Weights of a small transformer language model: vocabulary 2048, a variant of Adam for these matrices.
Each number is 128 + 24 x the weight over its row's rms, rounded and kept within 0 to 255. Layers, rows and columns count from 0. Numbers have three digits each. The size before them is the row's rms in percent of the matrix's.

# q: layer 5 attention query, 192x128, rms 0.0975, rows 38-63,101-127,165-191, columns 64-127
# k: layer 5 attention key, 64x128, rms 0.0954, rows 37-63, columns 64-127
# v: layer 5 attention value, 64x128, rms 0.101, rows 0-23, columns 64-127
# o: layer 5 attention output (transposed), 192x128, rms 0.0983, rows 0-22,64-86,128-150, columns 64-127
q101 133:150119128111136098107142132134157114155186153110158147120089129098126125157120114120130148092155135163137155128099139089098149126153135092106155104107089108092118116128152137122143115132146175
q165 109:154111127113146120120149150126159098164197170109157157097120129110127130149120113106126144092153127135133159101112120088122119121151146099118124118100081101128096119174148143120144104147138166
k37 115:165131146149144136135154123116128072153138109117140099101128079126149115125138121129081094136162083151130124142105117086096089129157165148108080109094097147129102150133096117125111112139108136
q38 051:149091098079159110128121179135097126112156105136158120171166096154091134124154128105150109107110103137129126152165115126118103131131155136119106127115125149123138140106134167134137070127112151
q102 146:140135127101089104115140118118120136115174117105176123136084115138146100139098123146095103133170120134096100106115085129100132072105089099138163109123130160120135104114131098129079084118141132
q166 107:149143123102087122093148142128111132107154137117165157130076080125150105142109127150107106120164129145102140112103084093106124064107082091135149109123135133121128111095129093128075116115155128
k38 124:117130109078090077132046142128131076139111120118130159149135067129144114165150116141117152131155090091118124132101123127145090076150135126142138117162135102112146120132129130157119121149149124
q39 065:144118142086094111124129138114112103124121164122116115116132138160137110094119135141141138100132143137163122129123121092118182170139085076086118141147126080150139150099138165131127187117169161
q103 150:127145133098111120125115094157117105109105113121161140142117127134178170109147133104141168150146126124125136120132154100145143113126051119143172127143154110108107125127117142102169170176093120
q167 117:128155124101133118146128086147079122105121114112176112157115141122180169114147143097131175149131107117121123137129130155149154122115069100130164132146153143109122122119103130084138122166098123
k39 117:121131146145100125096090143149154160116147109138130110103098137139127140126095152141137129104067073095134133132098131107125151123108127167126089134135125152149100111141116116130080139144166103
q40 054:109139106131132120167134139137126113151128121122143128134095132168111127113192172121075107122153116139118120120076138136163149161079143067099111113146111109121114143138188114136122155127136176
q104 138:125108183111157133110165094112104145140121125110097078068153157142109110175165127131115090167148132122119117153111137121098091134133161130122128123101159126135143157113151134129152101099110108
q168 114:114121158116184164126187107116108131134137113117097094068153149121122106179168116129120104153131139134113107137110104112095095129172156111129119141106161125134141121148124135138145099100102109
k40 118:094118117126118144144196119088160081136114107110127127122123108118110148155166161130073152113088175131145131151100122072148103141105129149111158105142115123115120120153181123113126128137131141
q41 061:125131138091142100144116182119087132107100163121184129155100114136182145129117099131132132121131106122155112139132097142140117123064126150107097082120156122109126132138187152119114104156101150
q105 149:131144142163170122129146126121169133141142181127158151158124149139161136136142139124121137124077162135110082141140114133100168130162172098134132148115150142111112086108143103154098107125151183
q169 111:126141151156151136101149105134178136120133163127145154175112121127157117138156119107111157114078176152124097147139121120109147121164180115145132123111135115115113081097123097151090135104161193
k41 131:088129127173162151114103089127137201180137163142137150140075135145154129107137110112104080139133138149133137132112104145129161151139125077111127159097128104106105134111094095145137145133111143
q42 053:152128121118161121128121122127172125114169146139194126176123124152143129093128095103098137116093112151129152131143166149122137141123121105192116059144117170142162130125170106117139116135139137
q106 129:104161124150132152144090129109102152127120145117131114132122149177169150107094114135128139147108093118124109148114124179086151088120127151159153127133110131097143086108144105127150090133126090
q170 100:108137160146134165156073115168144112134134113122139129128119153138149164090096130131137142147101111114142147135120141137099103097161115133172118099164095082142139065108151143147167108134119085
k42 103:074154130123143149157083140117151130120113133159109140090121159167178174051126124100158142124101157086136120118124125107148121133140119138096071111148158108171093090151169124162121127087156143
q43 072:157139127119121175130182135141151136094160131111109120132167147113083126112128150094115111115121133149132103072131140082142117167140130140157144138122160149173180112158147152118166142095130121
q107 132:122123137104134114094145120091169122088148142126117137137139134112127117117128066120112085091115131109095123076149122168158099147156101157112114103168170161121138129139114119152114168112139097
q171 110:120140153143146106105142126096169120084152169130112142148143157117111100114141095148120075105113099113092092089135136178157115125165116150076138134163160189136143134118105118134115135112149114
k43 117:115122128150159099144129145099123120107130157117124165184101178139130170135119127134104140119119127163165151107106141145109075132133134159126149178139171181140201132128147129131159147124110118
q44 051:120126158124108093117108112133115151129066170132124128172137122129109125119134107132171117137136159146133170137102120108103131174111124101137147065109146082111075155134148137138115133110096126
q108 143:158118167155137154156094097120139099107142108096126153149157119158158135090131114113153131102129162141092158130118122135139110144079127104172120131135104152174089122120113138160137095142120123
q172 121:152117168146154131165103103123129100103140101086118142131167123178155140088127109118157124103125134160086143147116137159112114134090131107166136133133111148171096133108115127136142069124127138
k44 118:104099106159118107133090125131135110127093119102094103131182099135127147075174127114103146145155156211154130100086125128147147135134147140147160124132137125139156112118164132120128123110110131
q45 069:111130131105148144119118159154128134089130116139138134180124144149109127113110108132108135132167124128113102151170151189078146100075143101125100163143112122110141128142106131142121142111143135
q109 145:086125156115161178110117162108076118118151158117133117115142129142091146098155133134180124090134161119098103125120084171071122144116159089140107118124163139135125120130117159074167146128108137
q173 115:102128146118138192115107181116079129136140152117118124109129131137074148089144136133162129081143153112092117127112080151092117155123151108127099115135150112124111109135112149093159168141130155
k45 118:167107149112130136132117116135154118151127141145129134091148108131121100066136167163107106096168151176135130144076127159141151153131128130163116152149135151128135117149175119128112106176139139
q46 050:126156195125145148135184122141140131122133107106144123150112146124122114096124127117147147134134087137123103118113108167109126104109131143128114110112102116138155092154152104112120099144092119
q110 142:119105113149128100117120139129131116144157117121112178103160149117128096111105169100156151147133116085146128106117118080140133125130173123142154137115122118189119173117152175131146109090138106
q174 105:128099086150135096124142146130129140133158111117129172095145145107127105096117156117124133137145105112159130117106115094143152120113190130152142147137128134173139162121148149114123113101165104
k46 115:159142142141114119135165141151138127112153110130117160141093094126127117073130168130138114128172086113097131149134116140142135149139150169125111102134116143135137130109119125128154147142153149
q47 063:107134120148156107103173093115119130158129113100146100149106143143118113158149153140124102167096091166107095140130097167124098109140147120156110142128128149151140107156186118113130092166157112
q111 159:112119119165151147097110178108065106161194129149132124133172123125145150138134127117157095132137094172084127140138098144143125118124114126089112122119134129136147133129127097120125115137094124
q175 119:126126108142162128100123167108075092139177120154139127130177122141155150152121117125145096135103102194091122136138128155151123121137113128100128118096138133133148151133130078116130110152096107
k47 131:154103086178139122143130113147139120088114126130117117097151154123137135169077135094135111138079085218153137177125117129137164173152121136132125128126159141141156126129182123122134126131140146
q48 052:134118134096138198100153129095127104138143119117113116085155133148140144131154115092104120110127140164155113129164130112099096119115115175103114122117134149137152117137059116150172112114120139
q112 148:128122142145148127126137104130140111072125091136095156115112124154125164119132096106153132085155122181161169135126092095153131143107126173146148074145130096124125136153129128129140136143131107
q176 114:121148142137148123088133131127136107074134111114122163122104145151113158113147078102135128088149143184161152110127112083126125115131115177127140086168142121093128109137125107125159118153149125
k48 115:146138132184139106115181111152113123107140110154114133150117136116130196123140121053133137122152144155113112060113126080132149136151146171131102110147117129135167140149116127129123125112106135
q49 049:146126146144113161153160130081118168115128125134114111089164137148150123136075148132137100124132142151130129134130114135171138163152109079103146109114117121101113139124145122101164174153104115
q113 122:137190149118105105118091143086127134124128113127137147099135163121146142152103138160153119066104110150114133103125099128121155112158159100117097105114077090119161125071146107168098144106115124
q177 110:133187129125096117095084136110147144120119107156117144108107151117155151146099135163147118055117109139120115130132136109132119138145150078144093102117059077141153117071156135175122173123125118
k49 111:137152089144155113112107139086119129139125115108122188114147112149126170045114129114128141159120141139121138127147127106134107124145129123111126171125143128140148085145143144131119131095136132
q50 065:145161103145089126102157147115163129150112139160092116116109126157118079160141134103115136119143155130110119135119153091195131179138115189117157128126128115108104101096122151117129126116131132
q114 142:075126092121095138149121135141111145103095164130116199137110099100109085110115124123101125141123138129096152137141113137125106132140121144135110104134103112120118095142159153130148100085101143
q178 118:072122095129112138155119125150128154087102151122104196149103114119093082111117138131114139139126152136111135154131104171120130135145126152134120125138114125124128080130175155124157082094106145
k50 124:068126128096130146110111131160123110090169089114136165139110108135139023103127140132162151145124089121136117146163162167133118168114128110112154142145092135157153137098124128116117129120136140
q51 068:116122117111150137130115141124132146128138085082128160107119154134178133115127122145108169126120088111145122126118081162110124072120136114145121172135112166118127066152091083132140095178122117
q115 143:197127146157129124094091095111088139117098088107148126144148122130150126106138134167120088147116150100120132128144159117181140083107123126120077121137108106147120136098152120168117155131108135
q179 115:160120132153106124102076095111069149116105092107147115148131155128157117109131120162116098154110157109127153126147170110165144082099117131125096104155110093145120131096149099175105156157114116
k51 122:094103131142134130138100136127105118099117140102145167127120152110109089097106102107187151137145138133135112134113147152128169140153156118117165120112154121149117104096133134126085130125108102
q52 054:087099171120122154136147127166104138099112137134153101143140132142129138096100100132120095146115112190098113130140137209115135133110151115134083143170099118140103125135150143129132141132120138
q116 127:117116163129124127119106092162125101162117148130162103160142111163182110123115149142146155152084133135136145148157109150151122124105107129140152122159169159139097111145122124105190103117109125
q180 110:119117139132122114117112101162126145164139148131161113126144117142178107124100137157145137152102123122137129147151125178144139125117098138140165154157171169123121095086121106089153087130115110
k52 114:076149099152108150124078120125122162153121119110132122102090167124147125093116152092112118134044123135100128106123075144114167139155118154138091116125154134108106124127108131115118106147145128
q53 052:155164116115086152095136177101154143120147165109167120166109127109138102136126066174141091124140132094137134093108154149134176139122122170114106126131160112143151111100108149161086160150161170
q117 131:121132104143131122107128100150140123116171111125125123119132108158203153111129110119152166171111128149160135107125138100137138152146097161127121138160116140119113102148086117173115139126152129
q181 107:124145097144129113092119119179128115120157123139121122120142114156184160113121152135150172170119103139164145101127144096138138141140096120127104135150128143122113123147069119152106144153140117
k53 112:142104155144159115114113133189125195124142120136150111130123119132157190098139130121140173129138104135128109146131115148143116169101156149115087134097085116127183145157121126138113116131141100
q54 052:094140141134120127131169112101091124091127094141097113087131119085128100131155121113140135117106132155117174156131110111140146139159149091163163114109117113162123179161150102133125133102150131
q118 114:173159163134075106113150129106087163114098124159154121118134158162103095097135147124101100112111138123120110117126137099120154084133139118168127113126169091128176137079109094116125167132143093
q182 117:173157167137074096133145105120096139106113109151174147128127174162112091097141147107100098089079150120112117099100140109113135111133151130177149122108163108129156136108143103137135154124124109
k54 108:194154129145142128116096130114126134134095157151115147137143143113139064093121080126116114118105169073125114083117124127141164111085137158147133122141147110128136111132126153109156132139142187
q55 063:128150121084153144122154137103119123078091120114075071124123094128128151112124099153108144169139136153132114104191118128113153113148115145140110133151124142153153112123119124089109085132183149
q119 128:106159121136144099149121046144134132090085099130152154116126135127137110162121124137167124163134143104119121154131160144146133096160110142077146165130104091110134124140150168145143088095102157
q183 105:121144132138131103147117047157140127105064130135152168118135136116119126159121124130160125153126125109120146188130174137162117090163096103065156173136102107105138096111120159133132094102099130
k55 111:111127108142129131125126135099104114155127135092115149139128101149133163144111160147107091140052141061145121181155122113136123126146155115100120133130104123172109099085106131101136131131098131
q56 060:111106133138180176145142131121151114140167104118158127105164167117132139087132130095139149129118139161114126134141138116125111094092136145143125172113156137115133086112104084123171050152130117
q120 123:144135095111109100147152164120111169127132138142122109127152155115089130113137105113154104111071142125158134127146169106123146104131111125147135113122095119110137143103113112136083094117178148
q184 112:155156095120108120152142159122111154137143139126102131105166163116086116124141091109137120128085118138149137151134169116128134105143116144137139127123091125127133116134142110133088102123181137
k56 107:136153122128101128121203117142114153143134128160094154123107124128140085106086127159134136154162094146106119143140113116146133129158128136125174164123175113142140115129155152131165101106114140
q57 062:133119139171074079149138091133103112125130104180146120133141160107146131135143111119104121116120158085153120079110117122180096161105128171121117108134113128131100120165131127139155116167079114
q121 134:079149125107137125135124154113112145126137105134144114108132127114127124084132161101126153156126159110129083087118154104131112183142156131144117134116125101106176066102165119099120140169124082
q185 118:106144134110139099107129136126118156113129143125149110143125117114148129071133155125128149159115151113118094096106146106135095201119154136180123100129130118099179087094130140087110158151132087
k57 122:161100160106088138127134137140152123088140139150102122134123138135125113051115157123125122142089142104119131102097125123158123155149106145135158108201138152144155132128095108153129162127158124
q58 066:106141126068160121166125147110143130135150090105128119101143164126126144108130134134116140166142091146123094128164119160109099069123136150137106158134169154178137088112070115117106100116086110
q122 136:177119124075114139123093108149157141160096158116111146165116128091120154134080117141119128123105122098161142124159095114131112131133149150175131039141119125119083154126113146141178192116133144
q186 112:160117152088105161108111136124147139192115151137114139138107142113107150129086104140106142100120114098150134122153092121124098119146156139176117056119127126108107130109105118166181173124128120
k58 116:087126152109118130131143152119113166110174127121160113116100163121126134100097081122142149120178126112145146095153119131140104081145138121120100143133134157121129134124151135140159135127079102
q59 055:112113129085166163130095166125164158099153104104115105162113114118123136107121114096098136154162134141141140108143102148135151072159120170162130119085143096163125073100126098094116123120139118
q123 137:153120127144146130077103178118100130129120126152165112084129087176126119143122168145100131130104123134126124138127101126166150134139108093105122199128160136150165119105141114117101146134165095
q187 116:149107106162159141074092186111104135165129120164157131096105101142115115155124181142096141120127137142125127121123084143168143149129126099099132194120138109169138126143147127136129132123143099
k59 118:181142119108117123137122133116139180157109125105151138147133153148140121141170123165143103104158168127123122138081159155142186162128132118147116147076148116124090110118120133108143127110150133
q60 070:128129111095094068104087119126131138109096152175073149111148112109129162107129130156133138127153125124141177161105114100151150126131114113126144124150126128141092166129118157104124187091153135
q124 126:111126126132112136122108109142127124156188112136118109112140140104132117098145151127131079155132152092145130134118111086135129138139139137160148138110146140166101192137081151102126127112159153
q188 105:119143119160105125122113105160091115168184085149107118136142119114134112107138140142132094170130156100147122130127105084125126127129143146144134139110134128176090194152075129110124101124138164
k60 115:173123143137136122123079124123123150144168095129126102111108065120107145113068110155119148114177098146141123154127132099127158124115142154132115080143125115124141145132113132121092133164136152
q61 057:147115164153098111128176169132114105101107114123133081152126142149148096130135142099128086126095093135156139110153123104138130096105106155122139122105168130068168128137116096130137093153070136
q125 121:124126117126160119105186124129087158096130148168140083118121166148099125138123114092133092160066106115142096176114127129147165072124116177100147139135182132113158135145135092099111102097138146
q189 104:113124129099147105089170115149100156098117150163142069106134138140090138131098121091121106135091111112137135169144139106161152083117126161130153135147152106085176150133150114102120122105132140
k61 112:164152117114149154145160127169107152153130160143111140125074147126106159166093124161110086122084163091130128153127139112152149105174102083119161122141150099149155123127179102106166107127147151
q62 056:100137112120164086118173106090132126134166133138142144132101131169156132138138120082107100162101127132111098098105118162112114120099135137197150129106125141113109067167109107103122084119143114
q126 126:109192147099127126117102111096138149120169131115144132080117154147135137152130173149124133122156106134102139141147117159113129169143092089125145160110125138111172124111117115095115173136141145
q190 127:113196149092108150112105114108151146119158127124126140085124144159135145140123194127133144094156113131116150121143134142134133168151107069111133150132123108113167128106118132104116173149151129
k62 116:150176095122107139126095134113158129145123114089116126173105162166131160112158169103122095062153126142130137108129127087128156135122144122127134170123153132086078115171131138125121127122175106
q63 056:178148098130163124152108145137129102126118157105139142135109141147122108134109083126138152139139124116134099137133152096148100144168107148090156143133169127167124054110083159178164165127170127
q127 129:120120100154138173114120158164141117146112144162159156110128116106103143123125158112113134064127181082092113116140114113137150093081155114126106136115151099140078118136124131098144120120113133
q191 100:130141098148116181131125149164140112163116130120149141136140118125090135123116155129158142065141160094095115140139096129153151092077159110132089166111144116128090123167128133080139124115117129
k63 102:159142144120151150138110116149145120135124128124128137113141128119127113126127162171088110132193119088116114149119150125156125117144126089161138111147147109134126124119179122152136129099126161
v0 102:129147150164143126137157088097121132130147144094155129109139132118202105130125132134168096097134111100157094127110132141159073121089127142122148133186104083125138096150118115178097149106140118
o0 081:121156125123143137111085170160163136106145157131114096164131102181122098086135149171132126151134123137109132115125166129090134135125137142102124130099078163136157130168129165132123154134075149
o64 099:135139143178121129132148122111111102145148138108142136134128130130172102149114125110148083111141111129129103105117119172144078124111123126098129096153088119130073121197100143131121137113115126
o128 123:115137161168140122138148120061102127147134146097139153105121134116184100168114119118157064115140088101141093127106098167148056115133127143111129129164115103132129105115094077129105137112127126
v1 108:123124086140080111140145177134148117169091159129109118155095151110131123115116158107154141111113132119163094152137103155119135133102150158143099128118122143118120150164110128116122137114142096
o1 111:101097127154128123147108120127133116116142105138152139119148136109132157134118140127135134134141126123117133131111132146127131127116141103105120039131097134118091113173135141125128137142107115
o65 088:090144114141101135133145161139143105154137141119130114130146126100128139103089152124144135107108123117148115136148121131129136108113117150149110075119107141138107128182113159108146142120113123
o129 108:131130129138081128144170155144140123154104155112122097124133136107126135094100164094139121105117134102154109154129121118129142101107129168172089131102093124147110153169108121111144140106122111
v2 101:107116149094125134047126119088092129109095148146073096146150102134135139112161055131139083148131097116108132124167105127147109104130138153104131142106130120094146112116134134114138110163126108
o2 067:150130126094149117144149151092118086134178126134112098099115127136138087155154149123139133127102167109125121090125125120131117094115114089087137158113142124137129133125108125154158132133100134
o66 099:098119121102128137098113135093120146130105173166097116111119106119131141127158082153174113140130120105124137129151124088146128108129128143132124172115144121115178112065126084147110136137122119
o130 103:098122121109141131074119126088133131128080148168091111134133095151172160106196068157165085148142086116115139126159122109156102121109124146136135109123104133117129091108131134150134128143123111
v3 105:119111183163127151139109150145173133154127104138139145109139126115096123143112141153095130110114083123158134136134099149125114104118117125187112123076134131119139152121136107122119154130098138
o3 077:143123112150135139167121116103125094113139119125157149110099155109123103173114109138153128146141156110141140127143097118129142112173125152095134182115188149116156129093128110138157147147125133
o67 101:129122156127121138151117138126167159143131122135135118108120127114109105126121131138133120125118110120136136147126126123125143109142120135180128187098163098132172121063122075137104144119134136
o131 103:131126167124108143164127150150168130153109116136112105120130121126100098138101134131099129092114086139155140151140122154129131107106106109170123142084147093131130119101116098149099148101107123
v4 098:134114134153062104160134081137086124156183148121108107122110126150129115120154141101110087119135156132174147160139153125087121091142153116120122138173145125105129101128140158109135162126159134
o4 080:156117156124144175123161103128119102119150138148148128138117157138170137114130115118131132127186119140112123119119142121156128113099092128142107056131104102135087127164126160127120112135079121
o68 095:133121125164097122122123099149107130140168135136110116112146101131132122079146116137105115118142144141161133161138124115112101110075147099118137069162108130091091122190162178126128147135145128
o132 119:121097116161082112144137085142090136126171140115075124108137099123100116079139132129113124122129149137162146174123127110095102076136158124147130151155148103100172119116161140124126161133148120
v5 103:128100134084114145129132155153153112086132108100160123118108105089085144153098137162120116118140158146129154120130094126126153114118189136077078130133120141147145061113154138114117170144131114
o5 122:117122142141126133136146125124126148113135141136116118118097157107141129141124141124141139121098127109117133110129122103153117123134129158148130174126167127136161145070120081129128137136141117
o69 087:100102109109119148136127128134163144112123117123139140106127142100092091123113106127130109126131151145121138127136127137119148098104154189138136152146144106140184080069141071125101126132157121
o133 103:094102101090111152109102153142154138097129097116166160116128139129091108119132117143110091108129128157126140114123121128115148111081156170102123106149128102125151087112182106112119140158123141
v6 104:137136092093130180094134136124137121147120164146119119142175095172081125133129103079123127120135147125177121124118112116108124165148139122153152151129140099143098100139121126127126179091125170
o6 096:109121130117150137140123122116119120123109131112143113115130121147131125124108137083136136143117105126129115133142129123120130115111112063142112101146080135146046128159129176144144125142113121
o70 099:144120105102125139119134129141117073144116124120119123156168103168118139120127127117126126123137142099135134123130118144132124174112125095110148082138115106127049115169116173130128176118097126
o134 110:133121102086127167115139128134145088177124149121112134140187102164065131114111107118130153122134148105160140112133091119109132160129139110100160152125164106126130110116117099120104187098110146
v7 101:139154173107132113127145158100184135117080084127104177116108145129169108160123123120093112097139109129162128145106141143126155185113095124076115150185154093126132127124123132105154124093130130
o7 110:138125136116125117124125127132123121130132114156139119130148131143138139134144133119120117122146124130132137123125123144108134125119121092105129059119080141135077133176118167121155141118140143
o71 091:124141164119130123133154144123148083128125101131131137116153136123145119141127115133122117125123124140142128121120148139128146145096100074111099100172120114135094137153124167132165132102109118
o135 096:136156175128146119148157158120170097138109090131140157111138134144141129125120104135129116118137118137154139134118143133136158139093082104124105130183135102144147135121123135146147120113100149
v8 104:122134105143116156092109152155137123137181112173115128133155085097140134145115119138146161107111159129141130148098157134150081102162098174112150150117130126133129115157122131091128171121119145
o8 160:146120123131134128127128113122130162124128154128128138125098116121115130132119115110138135111111098124119130131131124096119143128143134165143134183127141127125167149062128096135129111125168131
o72 084:147142117125116122096138144145141157140181123164109123118145105115157125152106110116139125109142166106123114149114116128129106156152072175133143203149174111110150118090151127106092170100139144
o136 115:156162092121113124093143162166133109152160109154090118151182088135170156136106111092120110107133159122136112149113140166141092154135063141107124129149148109121108098176142189104123169109112139
v9 100:105136130136142143153120163159095143137078098136126168127163169103150147147143132159159090119155148125115079137132152111109119097111123169120102132185094110172134108166105115100130132158112152
o9 101:068147119114122148141163111113119135153131128117141149114091117161101149153105124145111143132104154100150123146160108108130124132147131136134118212100136120114194136097135116147111113122116136
o73 083:119148137118129117119121162159111134155082076132109113151158162124152132121152137150156095119141139117121097148111149107124135123117097132165113109165071135185127088153120133098103143147082153
o137 113:120126146140127122142114153130103178146086101173118135121159181107137135148163136173164093104156152143119079148122156121120125108113123147134108093175110126154144103115114085078102127139088161
v10 101:133122169132177123111130179129129157161092112166140111112107130119091129113123132115156125109136125133175139158143177073087122119112095121126172121163171119099122102145141144157136160096117185
o10 078:122145111074148136121161147144154167136125102155101126135149116174127129107131126189158135134131106146120116123142159148118101102110105106134101151105121149162160162163117135080130126120152079
o74 104:156118152140142106135150173134123086145116117150150121141114120147122144099127133101121138121118120126168128153125140110104110145114130115119163092147096144100075110171134183157143139110119158
o138 117:136107155130159118149120171120137175143124121142157132099113109113072114112123123129158146109097091127159153157147128067101103145153117117115182153140182116093169131081125109164108138111126190
v11 096:129152178118120132144134162156164124137170145136082133158105137101077120127134148103116070152123102119093137106107129141110124133092121121128134145123136093105123090147158108167126145149112114
o11 090:131135093155160098127105118087102098119129118134163144116117125109178118160138141147156132119122129141157116101129144144144133112146130104127133050125135145128105129134106134138103171149134135
o75 094:105156161115131125148119150170143113121148123140091114133141140099096117140125155127148080161137114107085143110135106121116139142079144070122140106130143103120113094199153120115141137155120134
o139 101:137157180130126129127130141166146154121149132142089107138138146095088120126128157121121067144131091122092129100117107115109143126071117101103137113106144083114125067163163130133120131134099120
v12 097:135116147137150152140129125076145155141151081089097133148130121128147136126141119113141156116127098111098120147146170155156167116159135123143116141130120143136130142147128142115107207117139148
o12 081:129128119118138143149128116134117145124091122139123156119064116115109150182134117114136120113126135156129157143142133096144130135115133155125125181113118164125200143087136069115143081118152135
o76 088:123112160152139149152135125087129156143142114093109125126064133138124131114132113110136155141126105112111131163146136141127164139129158148133096134110176151132154137114145127122131172100168143
o140 122:142106145147161134140137124079133148139141115118117114155098101143155132111132138104117139132155089121119097154139125170149153159113148137151128085131117152150075140156148162132167180117156150
v13 106:115114179120141158119111139114082112147181099105133136127165120098144129141152152144141154116091102145187186108085068101149124127148101126161145102166108163159106115115111148140136110148118121
o13 108:121140144097137133133126126136134132146136139130136129122109116118110118128130123149129128119102139121126132126129122106124122113141129144115132205132187124136182121084134090121125123127129129
o77 093:131120159111115146146118135100122149133161126109131128120129134107127129133148136150142148123094117147169168113100104074139142120156116158131145188138137123143173121072100085142104121137162120
o141 085:142117158113110150128128118094094121151177122115122132120130142126160127124163136149137155129081120169171176115077094074137152136138098145138148137151123130143130109138088133144091122133172131
v14 099:124121126101103149145151082138135156140105113066169129158133088104143147147101152137128147123114191125114153106091137109079131137118075136117132133157162109124126179139103105132110129118126124
o14 079:116129153149132113137141134135125150120167150147118125130060115143091117155153094072149137135095146079134127132111119109139137120149137111113144182134162114135133101080130125145136121135131144
o78 087:136134137108125135167149119109142150141109131088154147156136093117139127128091152148127138108116169129084147107110129104086142161135092180110141111176165075111081162113089117121128128107126121
o142 111:123120136096132136155143107109140148139106128077158147192117105131165160138099167157117153123132150133106137097104140117109136150127107110117125111160146104132104163099103129111131117120130122
v15 095:116122104094157135156124127125118113121126133153099115131115108092141139117099134115115088112117153162149090091085163155169095140115141113138087125075106136067127099096104117127126110161160163
o15 079:126131142104137114122120152123123152134153143125132132137127150154145142092129095123131189119115128117123120131120147159131147127116106132119125114109135116135135149140124130129137097149133101
o79 079:110110143103146130117124114130112126115131140121076168091151088114126127128127121180122122120150160183152100122078162151155109127100166098143086105081118104094103123109145129132128113115157168
o143 115:092114136090165139123115097102101101126124117157097149106128081113153144120138144155108110112123138166146095133082160163148092150092133091130093103088130114075083087110117107145134117137154159
v16 099:145086151177111141147103082110088134142117150104149153147162146145120142108126147144132109154138121117111174128126118158084088129149103086130128116141078184095140133153167108120121151131112146
o16 064:127110103113110139126146134134129099120111128123106142142107134106119124129130110101119126121163153126121120150099156131135158126149134168137108202115182107117141157108123083122162119151156151
o80 122:126100138141111135138113106094117158131109123118129144111112130127110132124130157152153127140112134119123162127134136122103102120129101139137137193115139136118199131072147057125102141118132145
o144 109:168058143149093144148120095093109119137101119114125151145128153152121129098117167149152111131157145104124189132139129128097099134112068127129141131118087147118102120163140110138119146104120146
v17 103:113139151156100162112132147131100113120159115095169159137111118096146130128108137105112131119136164134118143158190100132118108115121086120113133125079102157131149100121134111110124158146114155
o17 079:142121100119152124138146136102135160120153129130101120107123108127129139142138115130122133113093132140122129100117153145115130135130131132142140175150163130129164139121125116137104115119122120
o81 088:103143146141099136144117135114102131117140126117167139107133115093139113087100126116115130113131160138114136181161129097112133089118099133121139158100156139128185123084131065138105136148114160
o145 106:101153153158120138148146144118097105123158116107169140122126112113160131106127138105100111119144147138121132173187141115129119121097094108112126090093095152152130098123141098127120150167114163
v18 101:127142106155178115118144147148101134111109121083094082101118132161138082130115099139091137066144169103095160132132091154095117163130086131063100099115130127150108110161086115127121166081142135
o18 105:131105121119134127150121127134134105128139114128147137114119122130146159128131141127135143141136120155120129101123157153123117134099116132088134077134083135155076105185127179120130133129100105
o82 093:103141094161175122104117121140124140110127102090129119137145105148130126137119091121109108094148151122116137126166108142089115146151085120101091093110114124139084106209105124121145139128119148
o146 110:098163105176192123135121135136099151105115110075124098116144113128127094140105093153115111094144168125117171132157082129090108111171083144094084140094135116132098123185109086144136152114138130
v19 094:137107117129121102160133113131092139131111160100131104108124094137122131114188102140104131136118099166115119132136115150190111122138079113149103120107129072178130132114106113153142168087095107
o19 085:138127122132095132147129127109125128134140139111146124137105142133114156144134138152153102124091125119128112116119160112118128128118141150099155130133149074128123129092126087124057128149121132
o83 085:135109130117136083174120118128112111103133140086149110097100086140101140089178093154099120138165141154109098159114121188168120121109106117126126116124117094136128150153110105129145163082103115
o147 121:141104135132123127138128125153094175116124139085142096119144101131113120095203096156094139150103115183109114149128151148167105108118106127126133154112133087153157153106114135135119145089137099
v20 106:143108126118108113105151157113108145193175117124108135153114124151152115141118106153144126141121158130151185098100185125164143100097143139091107145140115142123121036120123113128145086098118122
o20 092:118131109152157128102117122132116136113107118117123120128159124120150128103123137144108126124122104145130125137117104157124129129134135127130126033119096115153096130160128152137120115118114150
o84 093:123109117138126115104129146115107114163162120116121150162151123152172112105132112120142120128129124124124163129096147148149148117099143121127093073132101136141063091167154169119145096111141124
o148 104:116112121147107117111139168104126139169163136129124169156161126164141109121130106143155128131127126123154190122113156153152136125107134136094100133132138112133131068099134135117142070120144119
v21 101:111112127108116113164125106098114123162162188139133111154108135097131125138124090142092123129110134145108106145160190160096124160105117110107099105160156132129123116126142127112122141121144114
o21 073:138116125146141147097131115126132109124107152120120154143161120086123150142125098064143142159045135167133092113087109135149121131144106143099112072110092130113118100103113130121120153115081109
o85 095:100132127100105134139113121107123134156158159127125116127102147121111133161131132157097132131117166146114117145176148115109143149146120117139117175137190144130207107086142108137101137139124128
o149 123:131115126123080122146108085102115124170157169138135082160118145122133147146114123131094126126123173111127125157184199125106107170124108117132098108147147127146093106138138168124111125130120122
v22 104:106121095146146139130122103141148163091118122139154096122132108075134133136101079156102105119116124136145205126145110140106143123150178122172144139160121109096126138106122132123114156172103085
o22 123:144129139145124122141135132125126141132144152131124130156104161103116134120118124100122123127126144110127120110129113126142130139142122146113123203125160123135185119072122083157115112133134146
o86 099:099125115111132129134140119107132180116121135132137121120117130103120119127102103126119098103118128115136163127121112125117135135142155136154127200147190107106173135059109081126106133150106103
o150 098:113122104139133127139143138110144167111087113152133132124109124106131116153103081109087106095138124148135202118140108143108123152132166109152128156191159109092113134090101148120118151163086083
v23 097:145152161149160142123107138110166134111164094152106126108133135154125138149134110143141131162123167144135136135181105141113081138175125109144120107121128127124096099090177116155122126194141091